python train.py --n_head=5 --head_dim=64 --norm="rmsnorm" --norm_eps=1e-05 --bias="none" --init_std_down=0.0 --lr=0.00361 --grad_clip=2.0 --warmup_steps=200
Each number is 128 + 32 x the weight over its row's rms, rounded and kept within 0 to 255. Layers, rows and columns count from 0. The size above them is the row's rms in percent of the matrix's.

# layer 4 attention key, 320x320, rms 0.0922, rows 107-126, columns 80-159
size [ 69  75  71  75  88  99 102  96 119 145 162 165 165 163 166 161 163 171 170 154]
[[109 183 191  83 124 161 104 175 112 184 124 105 186 115 114 139  99  49 161 180 161 117 110 141 132 165 118 151 143  66 126 176 153 125 109 121 103 184 117 133 111 124 104 114 152  63 116 119 190 144 137 157 139 133 103 161 127 108 154 143  83 194 138 162 169  72 128  72 163 106 145 190 119 196 141 116 132 156  77 115]
 [118 147 168  94 161  72  87  90  69 111 151  56  90  86  88  91 156  87 118  89 157 138 165  68  83 149 141 102 111 103 122 147 165 109  67 148 118 153 180  95 115  89  96 166 106  98 171 150 112 192 133 125 137 174 128 101 178 169 134  97 146 121 117 164 129 131 152 155 161 152 116 115 105 186 124 192 144  88 170  96]
 [ 30 161 171 147  46 184  85 167 145 143 145 124 156 105  89  98 137 120 147 142 113 106 121 119 119 112 104 102  81 139  98 134 164 114 101  88 156 112 108 144 166 160  99 104 147 134 108 114 130  97 166  58 115 105 190 182 118 114 164 134 156 184  96 132 134 196  97 136 157  83 141 176 138 120 119 122 207 156 137  98]
 [130  86 103 146 107 121 147  77 153 110 120 128 131 168 109 173 103 139 123 119  66 130  96 104 115  89  75 160 158  78 111  99  91 145 118 126 175  93  90 157 127 122 176 141  99 114 109 134 137 194 125  76 102 144 136 145 126 169 121 149 198 153 120 126 107 104 106 156 140 149  53 132 113 126 147 179 134 113 137 126]
 [ 92 102  92 141 105 146 113  81 129 153 156  92 131 175 126 165 116 133 137 141 123 114 161 132 131 160 130 190 146 145  95 116 135  78 145 132 136 137  82 107 146 153 149 143 111 143 137  83 124 163  97 162  95 127  99 136 112 135  85 141 156 132 106 103 144 113 106 131 104 116 157 125 104 105 154  89 136 207  57 118]
 [140 138  50 102  96 180 155 130 102 117 133 152 128 141  92 142 149 122  88 153 127 111 141  90 102 103 170 157 154 115 199 117 141 106 216 132 134  88 177 154 197  92 126 127 136 114 123 149 128  85 133 130 148 155 159 157 178 139 197  90 121  87 165 102  87  79 173 176 120 117 137 118 145 117 155 126 142 142  87 198]
 [133 106 131 124 142 127 116 136 123  94 169 122 101 122 121 116 171 183 167 113 161 105 192  92 160 128 154 132 115 114 169  78 109 148 155 102 125 104  90  72 125 119 175 139 101  98 120 114 117 140 108 153 122 131 146 146 127 169  78 182 130 128 115 103 138 136  67 129 141 121 104 111  88 100 123  58 152 128 197 124]
 [104 141 212 120 206 109 146 139 119 123 162 112 177 147  96 137 123 108 156  54 115 142 179 180 114 176 102 117 144 128 158 128 186 156 143 105 128 151 173 134  92 143 155  95 131 116 164 132 134 124 153 169 103 171  87 132 167 165 113 109 158 152  70 179 141 104  52 133 115  92  65 104  91 133  98  70 133 156 135 173]
 [ 97 169 148 142 136 153 190 102 107 152 172 134 206 139 118 142 163 114  96 128  93  67  87 175 134 177  93 178 120 112 129 114 100 138 143 151 127 122 163 145 138 106 138 117 186 161 102 186 111  78 126 121 148 142 154 116 233 137 168 110 118 139 122 129  82 115 149 173  97  93  86 106 152 123  93 122 108 134 121 114]
 [110 136 131 149 145 113  78 165 105 111 153 125 107 176  61  97  87 141 157 143 112 173 143 124  66 171 106 144 191 138 173 117 137 155 142 149  86 108 159  97 186 111 102 139 113  95 177 144 161 166 156 130 117 162 136  88 125 123 210 119  80  87 140 119 176  89 179 182 158 140 117 141 187 159 117 125 149 127 123 169]
 [164 124  97  96  96  67 129 158  64  73 139 186 100 138 142 130 105  76  90  57 103 158 147 166 104  88  71  92 109 116 139 152 129 127 107 162 132 139 106 148 118 106 160  98 134 144 111 107 121  96 151  98 151  94 110 113  94  68 116 140 157 154  68 106 100 107 142 143 143 126 103 177  63 154  80 144  87 147 169 112]
 [154 145 124 163 192 107 152 133  82 181  82 135 163 136 189 159 146 161 132  96  93 100 145 123 139 108 132 107 112 118 122 159 105 173  74 106 150 130 187 130 128 108 173 130 165 115 136 117 153  99 226 101 145 152  93 109 105 178  98  89 117 133  94 137 150 129 134 144 122  12  64 132 123  98 108 156 124  78  91 143]
 [135 102 135 141 212  90 152 130 165  81 113 150 101 126 143 155 114 109 178  79 102 157 133 146 141 184 183 120 117 160 139  84 135 127 156 209 182 141 148 128  85 103 121 117 135 126 102  74  79  93  82 179 116 162 122  93 105  73 147 160  91 105 152 152 121 107 101 118 134 125 141  90 161 172 151 142 137 145 170 166]
 [159 148 125 153  88 146 127 161  96 113 155 144  67  83 126 172  97 111  85 139 101 113 114 171 131  54 137  98  83 133  67 127 164 130 120 110 138 129 153 110 177  60 145 179 160 129 125 119 123 124 150 117  79 101 169 115 107 160 124  63 134 185 136  99 109  99 131 167 116 197 148 152 139 122 123 116  64 108 124 163]
 [ 48 102 141 132 166 105 154 123  94 111 177 100 110 114  36  56 127 102 140 140 119 130 118 109 116 114 182 149 133  90 120 152 113 156 186  90 157 186 105 124 104 147 116 138  88 113 135 129 151 151  96 154 113 129 107 129 115  97 122  85 150 111 122 161 157 141 118 170 155 176 100  73 111 143  91  97  97 194 114  52]
 [112 133  75 142 150 167 126 135 130  73 161 118 136 110  98 126 151 121 119 157 212 101 141 106 124  79 133 126 138 149 131  97 126  95  77 116 164 105 131 108 137 132 147  81 105 161 103 105 111 140 142 159 144 162 160 110 103  93 158 106  72 183  78  49 165 158 128 171 112 153 136 173 136 128 153 119  49  68  75 144]
 [107 183 188 144 158  99 145 142 185 177 140 110 117 120 137 141 102 140 162  99 174 111 180 159 118 149 136 161 129  93  90  80 134 148 147 111 179  83 119 184  87 151 139 109 146 157 174 140 146  83 143 140 163  65 142 134  70  75 186 114  53 141 127 160 136 152  74 145 120 101  96  93 121 181  84  41 111 116 117 142]
 [173 148 107 122 108 138 109 138 157 108 103  86 176 110  98 161 115 131 110 111 130 108 169 117  85  79 105  99 132 149 108 164 139 133 137  85 186 121 174 123  74 131 163 129  96  81 121 131 154  54  87 137 146 129 127 141 136 132 152 135 136 157 158 134 145 115 100 142 141  96  98 121 116  58 134 129 110 130 117 168]
 [ 82 181 182 147 109 156 148  54 154 115 122  98 114 107 145 127 101 162 127 127 177 125 101 137 143 180  56  98 159 152 130 129 117 126 143 152  80  87 153 135  88 114 104 152 129 204 162  97 107 103 171 113  99 150  48 181 117 142 138  70 171 176  49 157 190  88 133 138 172  95 124 100 151 106  89  84  65 125  83 141]
 [165  97  74 131 119 170 185 108 125 160  93 168 101 187  59 132 144 103 161 134 134  65 122 125 126 116  56  86 183  85 191 158 197 167 149 132 185 167 155 167  68 115 178 109 123 102 153 141  80 130 100  92 142 179 191 117 123  90 141 110 148  74 158 111 146 115 129 134 134  92  79 102 124 169 110 194 118  89 149 100]]
# layer 4 attention query, 320x320, rms 0.0883, rows 108-127, columns 80-159
size [ 83  85  83  88 108 111  91 111 119 154 160 164 168 170 165 161 171 166 156 166]
[[148 171 176  90 121  86 156 127 129 137  72 118 118 168 245  58 147 136 151 127 196 111 142 178 128 168 130 224 115 127 143 157 171 157 149 127  85 105 161 112 171  73 129 116 124 125  94 145 114 164 160 165 139  83 124 121 118 132  89 173 131 154 127 126 140  70 146 146  76 117 181 116  93 118 104  82 101 111 105  83]
 [127 129 104 128 146 154 143 109 105 100 171 129 152 155 108 133 109 139 147 133 149 156 132  90 168  90  86 143 104 147 123  98  91 135 202  96 170 148 145 162 193 111 115 117 138 128 126 146  98 150 104  98 122 108 101 118 149  91 109  94 176 125  86 122  72 171 100 125 101 121  60 158 116 153 173  97 119 132 154 143]
 [146 128 154 132 139 104 148 136 173 146 173 130 159 136 115  89 135 105 179 156 145 109 126 145 132 226 111 125 129  85 105 129 109 133 206 135 121 118 129 144 185  97 124 184  90 133 102 129  86 123 143 188 123 133 126  84 144 159 155 120  80 112  81 117 112  84  98 123 110  94 106  97 111 137 119 150 122 123 117 201]
 [119 103 187 119 148 137  47 129 147 144 125 181 137 136 125 139  98 149 184  79 101 172 194 174 152 127 193 114  70 133 124 118 129 125 121 141 153 109  62 130 102  93 199  99 101 147 142 121 131  96 106 210  98 118  95 143 167 119 161  81 115 152 161 140 178 163 140 108 117  58 132 179 120 137 177 100 156 154  88  90]
 [138 118 143 104  70 112 137 133 138 196 130 147 134 115 129  65 218 125 106 193 135  78 124 170  93 109  94 178  97 110 142 173 106  86 141 102 134 123 143 116 119 114 176 115 103 141 106 131 140 154 111 125 141 130 103 138 121 107 131 121 164 136 123 132  99  78 143 137 128 145  52  80  92  99 161  97 202 172  54  99]
 [183 113 170  82 161 131 138 135  96 120 175 143 149 122 139  78 114 148  89 144 108  97 164 153 138 138  99 157  88 103 129  90 109 135 123 129 155 112 118 119  93  61 144 145  72 110 151 163 108 107 151 213  89 137  79 143 108 168 161 143 195 142 163 164 179 152  97  79  95 141  89 139  86  90 128 144 121 195 135 162]
 [169  50 116 124 159 161 161 168 142 125 109 154 166 164 181  95 156 137 120  58 121 123 154 118 118 124 108 164 172 151 156 122 110 163 167 115 158 152  98 179 156 151 176 157 147 143 107  89 163 114 176 150 171  85  93 136 114  93 180 144 179 181 113 201 171  95 111 116 147 218 150 131 148 181  89 107 119 127 125 165]
 [134 208 106 174 120 123 175  82  94  81 143 108  95 145 128 127 160 196 148 100 106 101 112 107  97  71 152  43 115  83  82 103 132 113 132 113 144 134 176 146 104 186 144 132 170  68 177  99 144 157  71 122 150 120 179 146 123 169 129  95  94 125  91 164 171 114 105 122 141  95 133 132 103 199 139 136  99 123 133 176]
 [132 135 148 160 147 119  88 112 111  54 130 141  99 175 155 131 116 136  76 146  58 109 141  93 115 136 171 143 164 104 136  93 102 101  57 160 138 100 104 136 138 107 143 152  90  87 182 142 147 100 165 133  88 107 134 151 131 131 138 108 118 152 145  90 205 119 117 184 114  94 107 135 111  44 146 138 100 204 130 160]
 [124 128 127  81 190  87  83 150 139 117 182 117 110 122  86 105 186  98 138 130 141 215 102  94  80  84 134 116  99 117  89  64 163 105 110 200 105 142 146 103 133 118 138 110 128 138 137 136 122 158 113 105  95 144 153 116 142  94 119 139 106 115 145  70  94 141 136  90 135 139  99 159 104 125 191 122 112 128 141  60]
 [131 162 156 100  84  91 122  95 121 134  95  74 121  45 118  89  98 139 129 112  93 161 182 150 125 163 164 154 161 126 132 129  75 152 107 150 135 168  96  90 107  98 127 175  82  97 171 132 124  74 111  58 117 117 128  95 149 141 109  92 146 121 153 177  93 118 125 170 120 115 115 127 142 115 159  72 175 161 187 110]
 [125 135 125 122 181 142 115 151 123 128 150 134  93 168 141 134  67  66  90 160  99 164 145 125 115 191 179 108  91 140 164 153 120 110 137  50 152 162 119 124  75 106 101 111 192 133 148  99 141 110 104 118  98 153 114 123 120 110 176 143 110 165 132 104 141  82 148 134 105 130 134 128 118  83 128 106 104 138 131 140]
 [140 103 143 107  53 124 183 114 101 184  83 120 105 166 168 130  95 141 196 136 151 142 163 114 136  61 130 136 142 169 129 144  91 101 135 180 155 127 112 130 155 105 143  85 137 175 146 110 189 142 186 143 152 128 160 104  99 125 169 103 117 107 177  60 157 109 124  99 104 124  96  93 156 163 135 120 119 161 149 110]
 [144 101  93 198 173 162 143 168 227 140 167 166 133 201 149 157 108 132 142 128 137 143 113 109 159  80 125 151 190 112  86 125  51 130 139  85  76 161 139 101  98  90 149 101 120 163 117 164 164 122  88 122 157  90  52 176 122 160 122 118  95 125  84  95  59 168 159 169 131  96 148 121  90 198 136 115 123 125 157 132]
 [142 159 116 122 173 149 133 114 155  79  83  80  92 170 111 119 158  82 118 154 114  67 161 106 141  67 110 132 164 135 120  97 124 155 121 107 120 142 199 139 128 115 126 111  78  87 158 118 190 108 110 123 129 105 155 117 121 135 119 156 142 125  96  91 124 121 149  70 159 129 164  90 147 109 155  90 178 163 157  94]
 [147 122 137 105 124 134 116 152 157  97 147  94 124 171 162 128  84 168 159 202 157 103 119 137  83 110 108 110 182 137 121 110 121 147 115 122 151  58 132 125 142 169 146 175  88 120 116 138 132  80 162 122 115 118 150 146  93 131  83 148 113 105 128 159 145 173 136 167 100  99 161  87 100 142 132 118 150 134 115  70]
 [100  95 118 132  85 134  84 152 102 154 181 131 145 176 156 117 130  78 107 130 167 158 160 129 123 151 161 148  64 106 127 168 195 117 160  46 130 114 117  85 164 104 153 103  94 107 116 117 139 101 131 171 111 114 157 162 117 101 157 133 115  90 145 167  96 147 146 159 137  60 185 163 116  74 186  79 101 167  90 138]
 [ 93  94 126  87  82 142 146 100 168 144 139 149 144  68 108 122  94 161 119 116 150  96 126 138 121 145 118  86 147 120  83 141 142 108 135 118 171 130 169 120 165  71 136 133 147 124 133  78 101 138  98 106 119 128  97 121 120  81 141 157 105 146 138 130 171 171 132 116 246 123  96 110 236 152 122 105  82 130 139 113]
 [154  70 130 165  89 135 198 132 109 156  97 115  82  94 126 102 181 130 107  94 116 113 159 117 111 134 144  98 121  75 145 101 157  46 131  78 149 135  62 121  78 126  70 111 134 136 122 115 125 140 125 123 159 137 105 152 142 173  96 127 137 108 128 103 107 136  75 143  92  71 186 185 163 140 155  87  50 132 123 172]
 [144 136 190 120 107 144 182 178 142 108  82 155 109  86 127 162 158 103 120  86 118 101 113 101 119  87 148 128 173 147 118  81 158  88 140 152 138 121 146  70 212 130 131 129 113 101 165  85 136 128 180 108 124 134 133 146 158 149 150 147  89 107 152 102  99 124 198  60 134 135  90 174 136 207  95 130 115  75 136 146]]